Weights of a small GPT-style language model, trained from scratch on English Wikipedia.
Size: 12 layers, width 128, 4 heads of 32 (1 for keys and values), MLP 512 SwiGLU, vocabulary 3592, 3.81M parameters.
Architecture: LayerNorm before each block, biases on query, key and value.
Training: a variant of Muon for these matrices, 135M tokens.
Each number is 500 + 50 x the weight over the matrix's rms, rounded and kept within 0 to 999. Layers, rows and columns count from 0. Numbers have three digits each.

# layer 8 MLP up, 512x128, rms 0.244, rows 13-149, columns 64-95
531487458454548537500556499470580436517510531491481486554479572529531545450567456509544506570451
484458582527450534469508510441480558617468470531484532505522528494574540544503476506489477513571
572452420554449515443538438489539542523423396458533531493543563480486462504403458486481464530505
556528481531526473521485510451536557467493459493493439592532496480508540515481415423463463521423
494485429563483484484531518428525504554575485509501508490429504460519434442527468537503521564497
542511380487581505488454562481468455547562460410488486478518461516515458559559486425444487504470
429438509489465478486536597558479537485554445497498421437519433476478530473536550436528530474466
386514451504486474514454578435550480562453519525528479479606539486541534511488436500515484462504
584540415484399508481526490439418363573419471537426588556540530545520611540501521462562616518568
480466537417504437500549435436500430436466545515453526467474539500457589439372575490471447456518
479487492489462418499361475604508380561460489559600479512542476527587528607425399398487478527382
439454521557524536555482441483553524512539512533503510608487398569490449478458504492431484519551
484490574477508510526488568541466455503472412557524462510502574458512451546428447537530425594512
462488544502513513517508439513477524451514549530461501568514467451532480515467403503478525555546
538497528507523601353482518461497415540431474495394455487513609431387454555554494566527518527634
562552512522543537461504494444518461557497565546548447466423523464468576538464457504490585480438
522482454438514502451551428432441486501564505525532481470477504488536421576591559501437552481416
507547479497492498519604489459451580495468444551524479500544494467439562558524478500553477467522
508495488466479510556537443484524468475460446615505613496513426542458568556455545458583424536400
580479500450482523521396498481421441532445521470525490540561559523482577525525553386412549552582
526530542559487533487481502491537489494474455561525515403466500457506572480501508481424429444508
520541534475519506552457516524596568537506441479584566483469520564512558426525439519442448405505
508529561493507512568466527454501525574551475525448442525475465517440498522501539455466532503496
506569491465482451492420580383540438516434444573487544367409492459556510495562486481532574484424
531424579522508440498530493442603498519522493565430533492475592542543508547480516547490512456468
529469580529579523470493474557581521506528557427467427541494391559496449515430562495501513432417
466470549497613633561555474490510467410590465512448486512526511508555544509459437535545524429448
468548499452575514533487523573544609585540583482487447460489549505453582491387442455545487558572
545466627386501543435522334552449472522503530604408600448475471419456553592524521632549529533549
513511484506469558423540507431517477447540533516511499497515493481548522530478491553518493436527
502506528550467557489437520439600435562493557458482561575586491544517489555432415456505486566507
493544415492494438544478485585508447448559494541489561619537483385496559575468548534517396461459
492537539522476434409534521506509464519504456480423478512495577526534507434533599639599462469467
450458613500539494585443543454500541501468413539502436503471509470531426527425450511398550530456
553517487456499573431635537442476515504525433494515439501540459616477363489481470446441448511466
532366449512487476599502554461500534458603521504461471498503484498545433456581411491436471528501
467451529513459558498547520521450483540452520446525587545489589470446469562500467504461490487539
418394561530498575501460471536532480542554466489471526646514493569542589486485474583553563531590
423478484510501410379419531518460443581559452511481476506481470525509533465433539493529520397553
569361337589500452451455464513508521558495403590490428487441524462469487577401459536459555491489
498496610521566536508552494496474433567466513560527501466533491424503501534561454486465519437513
468483502486503498531552509546420493514478553484464468481528515546530449479440471416551528492452
453489515442496445513583519520517496474440517533474535457455447465528552449444562562507523514453
621581457513453556504459439471560521495462472606476497450499514440459409558514474458493474559425
624621467460510514606510450450494523555424486450523552446475502518574477378445532674464462494502
477595489388585552487556552471453487605515448533540540504538548580557548541443537501482514508463
528547501506467544489504493513473360501570415426474483540513500447541456495456431509546475471496
458402552459532459515535551475477534486491507458495580537432518524469592521479565524495530507532
563510528430502427476541485574559525431552480416531529515511580444553555519507511408458469558594
542510493569534412569537479559533539569419543523468487499434525486500568502591438461403487600360
536497414595548483431460536539413512505514427592504485468537458653537525564480526521464429531521
443444568586573566481530521506501447456419480462602465484483442424505564424473509461518500538519
491561530519532560475537494449480484440512507532579535543535520514501578511512506499470499599516
436563450500530443403489507467454565539519460563516450508513461518524477466468558467507508572532
481485583548551506418484558544501524551521541539404559438491415509528535516521524455540443588423
450520552456559598491522546499450600493484456526570487487550508567499389512676507606542490444519
535502429414515580485530568503554503534467546455452536482512637477463560572484509559549466508469
541589463507418456485531526538543473488495541457479454514609507520493509484535487531485425433444
505336526488465491453448578555464444515550525450482491613434496475449462401428399496439511519564
467554352425484505525515518422521531446470502468487467476499486516473539491458446495456537456484
604545424482527503527471424598553509580492424497524562462513550493523479509566565522540504439553
537464499457536439484406414519548527489562493489620612512433483427615559524555444442590494497586
440633408443487529495602483385409524532494533494484434466662483479525485472447415437501463529380
435392545432444516439428452434406489477478514545514522570480558451524522515538525582465572439532
475596531465587486462477497544516459507519446413531523473558570454480540573460457505476487492466
498446484541556513462540462530550477527506477522453478452529561500403558462513506484490455445547
449473492548515550473481417545543499597384564518472471537471450544616532428435580451584561496567
540558558475443468454511459414461478649513515457389531482521583530569466496503449508545522520483
484487480460532428509507516514542458467495550478531531517490493560511490474553521427498508471456
468407558504395520537524499477489437493522494440586433487550442576477514495550541487536533534435
319572457568512586551413539493463532507499467463489541489529544520577519629469501612472543561468
436508463385564516501515474582449532500608539531540491458537482533459421555522445513476426524479
530488441459340490483560452499421516445476468480474490540531543487470472400592593591456467539509
448549517463464526547384527527450501562526516530512503506565572421550369398524523426515539503574
516564481485484476513381450500566443484403434526449502477424482585515467546565466487372528500471
440552587499446473525479493464523493455473483466464440608510593443403477534617447526460390466519
433570600509519495637435562535546511554469594503445533394514472490439519432393501515536489517482
517523525477499447476544530492449505520429455423523527490556494448466453549530519425539415604406
530549484570548450495524589511599504483577481459491393451474453407509473508460467509477534538523
463469437474479520526532502486433487406495528480508508517499592457450452557467497478475475476434
600471523580525524561534533523519504501529502471585475577546468531450453447537475443531438487450
537546481509489542535438532590453456480545500481530581527525531605500435536562566528557470534562
465591543452484429541484541506569492510405614530495508505650533460449511533507486465456492581578
444434554453444515475508571554545384460454521488502571494501403503536520607553443557528614587561
488427462541567576447522403469445519463561505461557576548511466586442530452472457465451519502481
493534477503485563389607431534462505512452442427484548453499391480530452472499466505439564544457
556490491517473512516520518465437601555477507455505366447500533505502429520433513472502507521470
517408551483521521487517442501558545564496545443493517524454441495501488517461535403589511450488
494431480591541566471589438505568451576380433514442503494480452450503506460529471476571535506520
473475519560519521544552448580441504515588450498527482510449501508399476455535483561531547478498
591544582536495568432520508462440474538428440484518488509482578487431481589473541426485538509474
495510493471522530524445498481541497485482518549500462476507528413516545386509468552401516529591
403622459457547576477515440481519552551382485451465395492486493627497503443458505518496566525517
461543398455515499598468416591441513621469548497460395504471543506479594507455459541530468536596
542519481438450458476452550517464518406468494505498433375450554508519455595485507542626548489446
572491479432558463398523452558602422396438491463546573503528505525454566543498498532501624526604
453559533488481513455493442489504472436499486581490534455543517498464534469506553525490493539499
489546505401417455421394554561567471541534550554468522442604507429496461375578557452610479666470
461460590552515503456507508551542451564485500513538466528599519468382565543563528497558531496475
519517491497541468520511508418432472450427527484434502500496527532485523479377439554530475513522
433468389487592458501573487469489546482540533488495572604442519557515411505476417546457457538477
549575440545450494554548494469435512552457534582561507498432478499496569482498497542490532456566
543491478495478464465495521518530461448493542508436453483477552549472542518433476480469506383496
604421499402528504445533554527555534517484448554404497498431455539514471514466574413447536515461
531469480527509460459528410528544498457467493548484460481468540450521444490492625536494489633488
445537597548547541519471483553559436635562497427494502582371430579445465505530455583397487390481
542419529415478556564400511448423517500462515479410494379529502481469476573539486414605520486557
486598474628481444558555546476437499519417465485523426592531404510531475503427540503516499530436
531452541495530459519492434481498481441533537629512434488604477481486545474494412527524503617570
497367515553561369593583494429485512484416499412513581563501559584464467514522598527426513452542
490507507535487478580495557519544564446544541465560512562471471482513497535444540471537572519504
418538523546522547494527506479464552556583556456588548634534517495508510468575549510527466511463
396526500560482468534537477498500450473484507544471409493494536514511473560511552474442534550517
510557623515494456554428439429531484583471482496503495489550522482553586493514461438495513532392
442477546547439521529496485484472533520503527490480472578528532525550522521422510544414503434666
495437498450444534501498619492429523394540572536471479511467553455542473515529500504495534508466
502503432560459514531452534438532507476495506430457504407463529556484381574467442440540490512500
527535546460532477486587473503469471458513592506504469566485520483652549438485574439624564580559
549413524534491499461620485527579493409444461549416509473494493561499485597529514466492474484532
463445523393578485567552444508427496450465534597494539558544562444501442488551535484445558417563
441566518479543496497443482490536533510490585538537635427486520447454501487451516624498523561577
544521547535504556393581596480527485511550441501463556452434496404432552404499508456487411542498
466571478505452539484549508533533559485412498459502515432508414550510476572549578513482424399552
483461541534473500390610491424483556520561419485507575523552373514561556534465546546447476567508
480573506526513387511510477445521493479510565541472610445494496543390511572501512485512340479505
538430474498495527532433502505430477446474502525518501551441543486426529534488397540475510652502
461485467591531551596470471478507398566491550548477451502487412543498468430459380595455516459498
408513533570493505593417588478582445519540565493511440462479456487638503446433406452550437514470
529412389531437521536477568570583546535560524562539406578512560537485468564523587464490429465558
574553481548536538501475574487531437409569537518518557437530551462457505454531493437583457565517
520596511560503483551433565493549557550543457508529514561450411516529519569498457494500476446527
553407529480445460388505494460513465589519450589441426464420480530511585604454496536396457442407
437587465536471441511493519490521520449618526565489419501473511463480519486625400497487463559513
446602500518574451495512475476490547516593448530515548461455418530544497316455503588434450465455
512505444463513497572500507539474482581437487432491511428399497514607491449482485505467510573486
447464506486478461470516506448444520443554456497450539527453535488491472478535513476516493451545
474507476435543482487549419613467528531489465451605509500493542515439478599445352540506415493408
# layer 8 MLP down (transposed), 512x128, rms 0.117, rows 13-149, columns 64-95
511507489554489436535512507499497603497528495509486511476484525544554518512439484499458553511481
474567546547460538488627422460504506496394484511465555457437458473485529484539490545514462485473
536546486492532602597502499488511508396408424528577555466531496480530486551408489418448505474559
534551490503497465527541581553440556456533493407519546454532498483554488469516388508504530626457
576540461500457473516496572515532477442485470535528461508498496602481506433390479528483578553489
486430568477517450491510433473490426485528472506477494516478462510560450445490514534595498436566
473504569557509563504473440463467523465575596487452457628558428479603532453442480497471513576566
486563547518462534406560504509514458525480451557454483518568565528503500472508536532470486519540
416537481573510511512519528490509530404492402562414461416465467469501399530486442472486476532463
500430554477544449462636583465529473543469497460544433462441573632585396494479439461522522475489
515405466516367466530605521518532422555468571403469589579576453544525534451519451457487520428549
484460454466434509550486445514501489455505486445488528456548477529465537556519513542486464466504
465447478540502489506561495437533585565566505544573506514478538587499559445546497449597512454561
531451503443460467430505593461521466454402519336469564508456458570464534520564528487597513466418
471578465488432516652508440442521464441524486504570496499440448477596450527471464547453534612486
492501552449584497502524523461520532435604504447434461595443498422471529506512416505425516521475
595507434444531472462446441545533493480525491598449491522546594519471482499542567462507505544482
483536499575478582484519409444498560527461467516583407506522397469494566509484518514450523618524
490510564497464442517536473595503508502476430500468464449379503524539529499557462586569478563512
580512551511538564519509577522486513507456495460484566515484437415500551493497520532472532461481
465527532487445567517522535517473492488513558474503586459477587567458448437482522447459504516460
484539490564448598501518509468459488540452424541462469509528446497501468538552529455504387567520
536401492501568405526569554487465554507534348437539458452551554613541505422549513413505541473475
508493426474498495483506423543446542581512586566452487569494487476523565518562478468465475506549
543484523584485561454519528557546485481484510553607566539526484402510502587482499543515517539524
492503610520475524530602462473475437565562558545477566518509482530495447560500562459443483483532
476478512536532498519493516455484570453476541579544514503510486527413528506437431475387490500612
524548416536496542583502482544486518477508498532482543482451451449468519399548449425534612470469
540540413490529500381514599592502357480572580511449478576513556452498536585510491491542532530499
505456495497413490548570603448542457537523565535519446422512487480520486543551478520459539493549
460410548455504576420560535467551423547601497476493525514566472516469548478487512471479500460559
386440482450515476440512412470487430419542474516450484436471519506520531542512521470602565479532
446524536536507561596475546532438432475470510575489410522512443448519519506449576477458495584414
493410499434521507540437498472463401528533461561508470542512479510509524529418618484478506504567
434547524397549519505453462423608489510518534523529537409557494465522449490501440409459500509606
441385406554446499610572390464520438500516510495530498493473592516468512559560579512533423512562
521473575488483485467477531606543512427508538467497511562563462602570526420397488490507543407547
516410536563558639510445578465559567574508462578483435596555530544503446589531521502439398481433
468518544520532558536472451565482458514451469513552432479525537546449488474448530488415394514505
572397411495465496456576543535507496522492436499446527531474543485548476683457430497491549502457
661564482538510462553617532494452453457427485564472362562420480537507497572578472510421551543438
485523552533488540410509513540484428494492479518574484503485593517537369479517501492590443469451
503609554519529478542384492541419470536497431561394477558584532511554442466527490441534498526454
535388408453522444528492490539522494533596449449550529517398505540383492462513465555486444448455
617498552519492508470437603496519493413532502483448517422496501571425583513476465483521476501495
516503466479495425389494433502538479495496496555541582541572505430562490559463553532482434533468
506513493526529518448460438391513497525463499524440562497498566491468465454489493515483433484546
460532473481497477404564588480559538527505508482540531484499478513494576550449520425418631500459
449509473566449525470543446400548538392508481492509495448512491470572507458470508535464502517545
493502501470542441660451383545495484521517510574368476551528510402489461564504494471512556459502
550502524459496612511501527522514513444514529531453534438420553457559508540505352449559418457517
494494404455529552462417572490459491493453449474579410582429381428589494520437472492517582555529
463532494417449464414526462493481541516631591443550433585451397511494506526581553501528521517553
488577532495505470549498491456412488570462478544413511459476540542535490497567478572489555463538
528448438475461532500514610475562471525502430485479406448443513470471482484617531504503510687521
515490414557421488499544604602374519435509466475507524526547500531415539443441490448513502635517
465623457471568579524552589461557513531513503519532403489509503564525505500491486477580440476589
561451513483432534486498448491500506489508545435530588522475525578484530485384394467546536437405
521521503431611476500429521544478480558562489502477467536537410473426459400513527455490582440540
568522422438407545453505405553531452487501458527548535473562442445484560490432456494523564430521
539484545593449500469531418521461474466511396538453445621521493431478466513500508541418536502490
533567498518584525486555570523594473516476477517451539506493519479449486520520457598508464422469
412449442528555540506495606390423439487558497501530503530537557543459575522577525506456555568492
469449448502402477627520543485458561490551509522513458510429396518488454467510454448498467575644
496506503436383504576461488546446543498514528479445542404479497452485483564504553469480504474494
471484517464419478478498521518509440530448544523426449544500507522473560493468533504541494502487
417422541464537544454538496564508477511470578550522452518492497425508485550509513494502560482561
455510455464514595475491540360521506632452545488531541491420523552484557507561462486476427452550
525486476550475418460598529527530522510540520539490444458464536466534485440485498518470450516480
517445478460618564492430578490468501625472518499539569473475511555453460549516542537562535483531
550486487537535459471441486450433553514473566385478450500467498505436538492562434505505550575453
496501512486513509508573456532450490471509488525527467510546488514479449460445550435522487612459
452494492501575474546541536515584483499513408441493513440491548457462538489473533449447450467602
478494524501572482498521495424456478479444529492439525508455486537495474491437556512631551518487
528436543529498464528521519466548606540459453496561474462566539503524569531491455545519547464481
583419550485554481538495426587438411546519494454533543523459486505512451497521363426631466512458
440475555445462553530477549550493517496461484527495412453447528494438562506490615493564455517486
402557413521500549505474529545473538546468469530493517462531561475508529466516473436530555478487
449520553525569526506447539487483510517513532490569544491503484387527484466583456525470479559447
548528506503479485576429479552589479502503399480379550543465533467504514515532454494476454522462
518549548526503456568500617511460501480558595510544696524470479459481491447517526483490438530466
505534509521445594490587460481469507469545528455569467548478447461549460457433535443547481523577
526458453539449509476663505506470500446458515431469526416382462468548505503406413492486450419533
512539509524531596526444337524544485520432524592537586453477448465523483571501461555493544538456
486506502439434510525513496493480512490537485525478449497417451493462538461419447491490505523471
565398437474453525537492536407498444533523458546473526422468520501523566557556524473566531508478
524477498475564525487531512440454535525580486571443499495430501473494458481443511417573572419482
534544591563565464461517437443468516531472544458530441518486532546572416416497518572503577508434
462461556503424546471475532530551600462439474470551496508491493531534463534526530441538555508541
513535516550549482510505582528472557423570559506514481565500374498587561525528422495537558560521
488565504531511597449431534522385498484465470536496536562495451576538495534475516457386480504412
526548426437552552419537462480568503533405423482639506459556504512558563491516533455479475565438
479461530597462535473442466572474485514411530315503511516471455459503486498449483516512482513549
479590483490541436541573428562511487666560423467520526447439518402521440450505459428518480494419
518448491449480462530549590530547369421525530513459513489413586490385418565479551497462543461499
508446485484525570553469442501612501546496484507491557495529471501482449477513476465413400565564
480510461553562504416514522485509496436495432504455461475531518465439521518540457525479544382467
542441485466580439473349508579482468531498420494539429460467535427523537507442486605587572393544
520537524385460488462481523542534531545530509474525565489506511520377454500526429455496472493556
511476527486485450508530417498491603554506482408494531470464512474441538551532476472458496458431
534436464420573457499437453448444397420542577569425519571502519499527519545508567514521505593555
537472478588526547628504543482512582445501418513466516429479473596450533503528511457518517498506
535532526449498520565443481421447553495466543499530504590511475500501413473473460539478544508498
461538486428486388550463559565511485565505583511556520415472511566467571503496539463531497551498
492497558639567435458535420479540438555527479552526424448550493487529480508534503476456405519440
454484523498488508581404442512499430509499472527450480417491581555426462554474498420466535452476
555497589489453454490508429511439539501439542522514433589508491429452529527594538500468524504496
496525512507516530335498517463438436492642616535441446546587463503509584503469551511516500514460
602473498486507498456458481582412511526575570488516498560561477514496507524507513544573506440528
588503447446413502514510455493519463450548489450497555559456459499496491525569441493608540530480
480548550505564507381587536594431482474558484474444492454505542558470413511577594530529557453504
417495590620457458508493465510529585465473479519593601448481453470494433512493437400529535590444
505448508544508490524520511521597506496493566485511554505622508486533456500508547472563491536478
541452552586557422628462503502443384458417487530502437521453537518570484502404502455417458595523
466333483485409552512501583475533444561553473539571556417516613581407396506484527475507460451565
501393419510478571484598523458512541496472502497542553534571584474503557486503483546483482519446
464555514473493404469510490456516573567489530486509534512524524479558458523610515465484528500439
429468403538516450450377419507495498569547509492525526546450504481590443467573460432564429496457
471476466413409544479561457546599485551510400502599437447477554541487540603539505481422488447528
565552544422568446499377485484435508627469538436537435492482477469519549573475460539470541539504
449460480477450502502523537446482481519490470496559456529496499505567465490493462535497519480418
469530501549585561469507467525486521530485521555489419533407384443424593461476479490446439461489
524449430466484436385517551483431449470545500457430511591538582524480477510537595557434600466492
600457443564461469473557544445455523446519490465520475563497563437509499444612483458504483378552
448497602563457564505493491528519516510547459515487512449445409517505481498571505430357502554517
475564471488414470471490504466514460514464466525566506493568538538461558500489418441450506473397
511410576544572570541458509503564481501457586502531473499452575427514594498554473521520459410537
599510520470461450466438520499455430546514409490455526512398615489471587487511514446470543532463
550378516434540448543480480629463500569411493526492463473465471609455522413481537492464457580467
503601502517482529532476518424511557524418432493495507475439460512511514528514535513557528414626
497496410612555506518552515514464481529534488440533577516587508622504469463534504524477475468513
534570440490501534576472495466512523558525497467557461492397460587496621507584421531383488439609
449599519502506592570576541457550559533495465477530409505403508527440505560540479446395541508558
490488533544458490518415580584475475526563539521514597494480482487442501485517548504466514509555
479511513514450521472539472422626481484447544517452552531536541489509489427508565551419475468533
489474504495494604558452497637498483527530511486522481472408520465492476486417486502544504533452
441516498513600478469543612478530475508463556448500558506463476484494609543478445464512487509509
# layer 8 MLP gate, 512x128, rms 0.237, rows 14-150, columns 64-95
421504531531426561452529519553495457614575491462515576608519492466507509554471411505503485533418
521438569594573463579388524541494557561515532438388509554445428514457481488491505565535457536509
489565493493538454516506453536412431463493465465557485505482512564519531519541547491471448421517
547535589487429467460496555469479533493506547562539435427524451547472455601566465458585504493527
524513453462540544517543567572494555470488479520489553488472529495488545539477408448479518470516
576504505414549562612487526565515514497521479493573516476511566452496613502421531549449426445477
499504442462475501515454588462517497483484508494559419514546516464572494549393449468465484469491
539433466456418514574492502493522488455400436545535556493552526423580501465556522459457496480447
464509502516520552538442484532520517572571557591518467510495531531504509535511524424498586539460
543476561527457458600414499515502535438470506526458572482522479522484509473478484381608539468524
521437517508608453432460566534525459499504501411450505532545423521527465473541490537492497547488
494395466444527364434494602580463548571562561542566579467482573548478512528482531512411580513473
575507501431507477528518528583533441417510533493480525516454475472459422474491378482445494524496
552530519619456553489468436505467531533510419425623482395463513524575586547566486548462496576412
466476561513432488457471590522606525494520510536481468512451494446474446507441465523469406484541
496516500411484519530476487482557569550520543559506515565514492411470471527510417427410534497519
523422416556475508485446451636441514506507487427529448471527454521488483474488410404479545530517
488513467487417465586550374487466484472490477446417535641513483510470561545524496526557635450387
404448542523389444447536512496556667582500492482504572398452479427465486502471555543542502480531
542455457555531480509467472532572465549460441546483475488560495470489524540535485488498497449532
450509472485464509534627508430539453559544501521433529595543541527544463631463434444477502545401
510467571518508452459450472568449501442505337529533597556506562539503494435431464467561488481463
538427564520481593506549535499367475519534451401495494493559446550591523616424554566400587474425
587456501491503512533612468466576538506492498449449561546496489562483525545579484424569511466454
584495506548485468462514500545445608502535481476530419402424464420495533494417521500510589540437
477447503409506476526596454430446474464590493482516457534411570527562457519519456426474506535618
552519441445492567594475467483567554547500474559468489539479463487449488504444539563513515485522
613433541445486502515525502608457433554507422586473629547557470487514527536521446435497537507539
483509489534515438503553531432490492525481579507485476484547545510471470513492497454480523482565
539509487531512646571460494482440490473460493491561543480561547553573435548467420520514561546578
486478539540474477586573520531435543451453419338468522509533496521556607484452461513471456525535
497463530539402467431568460493584483562507500556482579495479443462467544474524453478535558442462
533439531578544521557496535404405530472511539514439548528480528511520503580477564415416556553437
500598420514503496534487466506417507615460455522511514544557446492484569543448457478497567423554
575579521423387494572501452421485499473456511497443519498496553481471591513553476511531555507586
607480477517548484457440502466548535548579531516453574550496547635487438473490495371482472437480
549475511526486466436484434515536501553569419528463478577512571514493489559588510525398420506439
519487495454481454545545514548533507458499525430582482453509511492533439441490410524456475509493
453490468459446463532474432494388485526496558513512548439484467464489428456484497466555480502451
474486564471424464530527515560585435456465455507441606497574525590525524432507445510452507502425
500478440492473464573522532546466474539400563498463484547581468511568494514473467464510531439484
538491615508452545500486513531415508470470477504457497414495546468583539586547400553566568593471
490478481455535530438488487514476520460580443524488488463571530501503499458357527540565501470452
515539493516521562533522519492519492583435539429511585489548499543553476448513551571543415434494
541438493571497535531418509534595511432442572507480445499408474465457454499515533525431540490553
466494457518514497522519583437474512443434544550523497431508507524492457523594531461473440533470
590461390484509527513468442563455486473538432475449487636505611606533545582524484588479489664532
520466479468517535535577464590441510467563455427479524534445435450560604555443514455510461546482
450484462587458532472586519524505492589590532546512556490478513438514480485498488514483412535439
525435472488448461574569504456441469453500475551484457465556481546563458427485527586482504561533
391596537426481539532547486533491479553454452391512538492554440467454444520517540592484468583418
609501493455558519475520517503549514499497459614606606497530512505528494444498505516448502446530
583492499495484462525469429507427545499514530412584545499433541466481505492575462491475486421476
634504492461427459606437545493455541550555419497476488433501506513515416447513503580524435557504
609485530517417430547527487557432543483473460416554543400502504567470525535430481475562415472479
559472472535534450516463495522469579523562460445467543541476535541484489521495532523462504540467
480473472440412517503574483503500645416466466513503552529608533462537531524418539508489559521566
532434550541568461490502518596489554574528546494432487473507472463440536439504408431524531476558
523494464443501572571516529392451492477509466524460472471539492466487464480479478491522491528499
506460545460468420554448496495534430524449595458576494483477443534555565514533422502469526511500
470519562492520423466462458453506529479541513509566537487530573463459574477493472344463431492490
506540461505453472460528402507601436499495582446547519478501531543406605639420629549462402484528
498527505591404470544525524495524484551487533483459522445474526453417429420468413471459449475507
494508491440404543506435518491511516547450484511494416492484500518476446442487491513483412506477
473482425442548523526507470513513509504509584490492502492486467421466439459524427524432509508487
470537477509438492561460473462434564475432489514481531556507505525499512493416528543440515485570
516545556565476485444502513494416584609531538429420547475494515525503503588495454517480383476561
582446448453548514526528446524506503515482512463536433531449539524558563477523529437554493496465
533500475507437444506596497468476546493399494509451469389428419448524482437423463536551509532502
571482488535500480445444507526433446474491528466553531456429517421518558514583548473461510532509
513486549486488539523508378508545489538468422521507479501524489415537592532448465506575529573476
556537489493553425590506490620527547520446484473519554632470487553422548534628525495530488497527
469475512499510464554561531551513550450496435393447540445503457473451477514448535550458511528575
543457472473498420527525545552595538520461433462493468495413573603421499516496485546381505521512
515494583441549449532456489475605518512445543410523499499525580530457503578544490521455529535408
532497524517446531508479447477504442445497540565493587504520537524573474422536525441406511471485
425550525438469493603549484593492482431542581499477540472487458491456532520561544462548467516504
546436465513492517518496457510443693408529425557508509547515450442474593485552549479474600389522
525487492503528536506546551493536550458503470499463519461484488394550531547537501491498471561437
526444496520419409575451474502569587475489476522434485494457570516466449423519518629552573507567
454513579469510560521474514649505483451430474537501496500469520522463423531465555539527519446492
445496543483484587646445557425465505451553509407448449497520410425463538594495466539504497484490
570454459559581541426595463418530434541455444561531496509573601540460495475535523566496439510504
448592510496433412530456461566536498526452534528462466481453563444577490536558477486537496486401
435409579459499516568510431566504540528543466501463485539539454507434475433521466580539470566441
526522440517539429490498613442469475539425509483457482530552584499568524472483593517491542565436
544557459525483479483527472420465466548475456424527468426536600570544519518535477564469423529494
491511487537545490450396432504553567531482426422516462505315492498431541560523518508471500459536
512512508572409461497619516536522536364459508404529612534628469522594442467428548433566549491430
472468478588442430565527486491508496482580472453537430456531332437442502483611528544577462523404
547537496501510498458469446525482447432517520440441534541498449445467510438426550459493554518574
578424478598587462522457539405558546490515531535559510522534428512526481505536575424510471561490
620518540569540547530558496495470508461513499505503480429542529514375582503472532469500479499453
511496514567506545484499532434600489610462519550505487553656406480516576506480428565477455474542
564508504426435432468560541513460483459553456492511496515515526524549477496428560504558423549503
486516520470495467541390437430426467474505464520566548455486462509522517420479436538482533520485
500384473610421498544559419434531597550555468432547438439480470416458580417460482412438491452472
476436479569466484564488499499504531448434490511447478532404374485485605493409477510542598535592
477521448614490450480492488472476505533574519472591481501566546513511461544439534502443459486508
445482536550505449569448418500564490557486529495432460457512533389472432467420425557459443530483
536383546456535514558591440559432492454521480538476509474539493473488492552512522546468444358602
473452461482497499559497494544448606473542531552487522488483542532477556501517496523467528456430
567563529521528510574471496589486614467460529520494494533441425527585496582477457526423392422499
516503495462453560471447557587488418504547500495493504535626510417492497486450507440580498426367
444459480536573478471493498488533503471436500546438567576558508526563467428489489565595635450556
452439514600518555560416448494490470515506520538469524547384472670478563525504515573455542500562
576463546478559514593494446541490574566476545577530592566506549532553514527524445485575534490489
503503525527420479537573524471514429539473470384436414464493449547445546466486484581425530594565
516497574499445478506499503470463409484476528496547452434383497521483518513406522512465517569415
543523510540524504473569498477519463546460514437641496561489549627436464460381531598476471482569
420500458440489491452530437545487477589638490369494524641564532421441493543556405522538503451573
560497447500456435559523458442392549566533546577550522493588456541490408556475548558515518579457
606502616490453415516446583399489475510511543526419504448522532489468484597453436426514470509385
466547510620436486574546480397603437502500438549478485548500445488321450487530553407424456473500
441471575406568508530532603494545470422477516506423485519520479529596481564435540541510410530445
522537525515469523516532588456572478508503522564509554531467497512413508525585553548462393457452
544464509496442458579429497444447484574465469508501505506588499568490535500529527492485588454453
550482480550470501440535406539501569480470537429460537476562472369497488536575438471551478487492
468441495474591465576423458512601638631621528445417523550548512471465430622524451483517498551403
624497523515466606454632400456525553484482475461373460458519490557414536567534400494516514427495
572441551529519532599527409542487533453436544466523522487471481466521488503510437432514436482467
490533510469534515575503477436597594559540475510522533540553526418466517481575478538460466500512
480472540508489481534467555446437576475468501508495474470529436502449621598624521447587488543516
555516494526510424495561429397470496512590483501521551427474481597516509500405569495491469466508
507426453539463481448484580564587536601427538425355458592534462475419481479518540513542543529455
524506606536519471475515540552434538479521518436447444554532508528457370458447512464366538573467
423558573401530442580410448502509527468506452545517459568481603501503462526545431602536461484514
458520495439493374651446461581446502533484427615501569459589459499534407544553532432408594458525
448496551591457618599569392460490501525437534461506499563587584511477490471438560496491480500487
407525615583352470471479464567564555543526415440422554472537517530483558527470506496515362546571
590518509596475538580514473597488427528498503492419590507508490606501466499513529395376477479567
555555418526504517495510480544496519523411589431505486423472465491537444435471513451447447481461
579580475449447459587507447488453512468439533554341604432514494526563363491508487527440538505477
485471537504439519533597470469530563561473520444421510545563502513474477519476434404444539579461
560494475521482473462468527560502452514468401504455452497510521472467502579530532515511513413490
467394442520455437552443541520430482553468527476463421544494557454491537536384387455548544503472
497558520452514493551553456555504428582547589530539597524522493535556516584492523499522404494564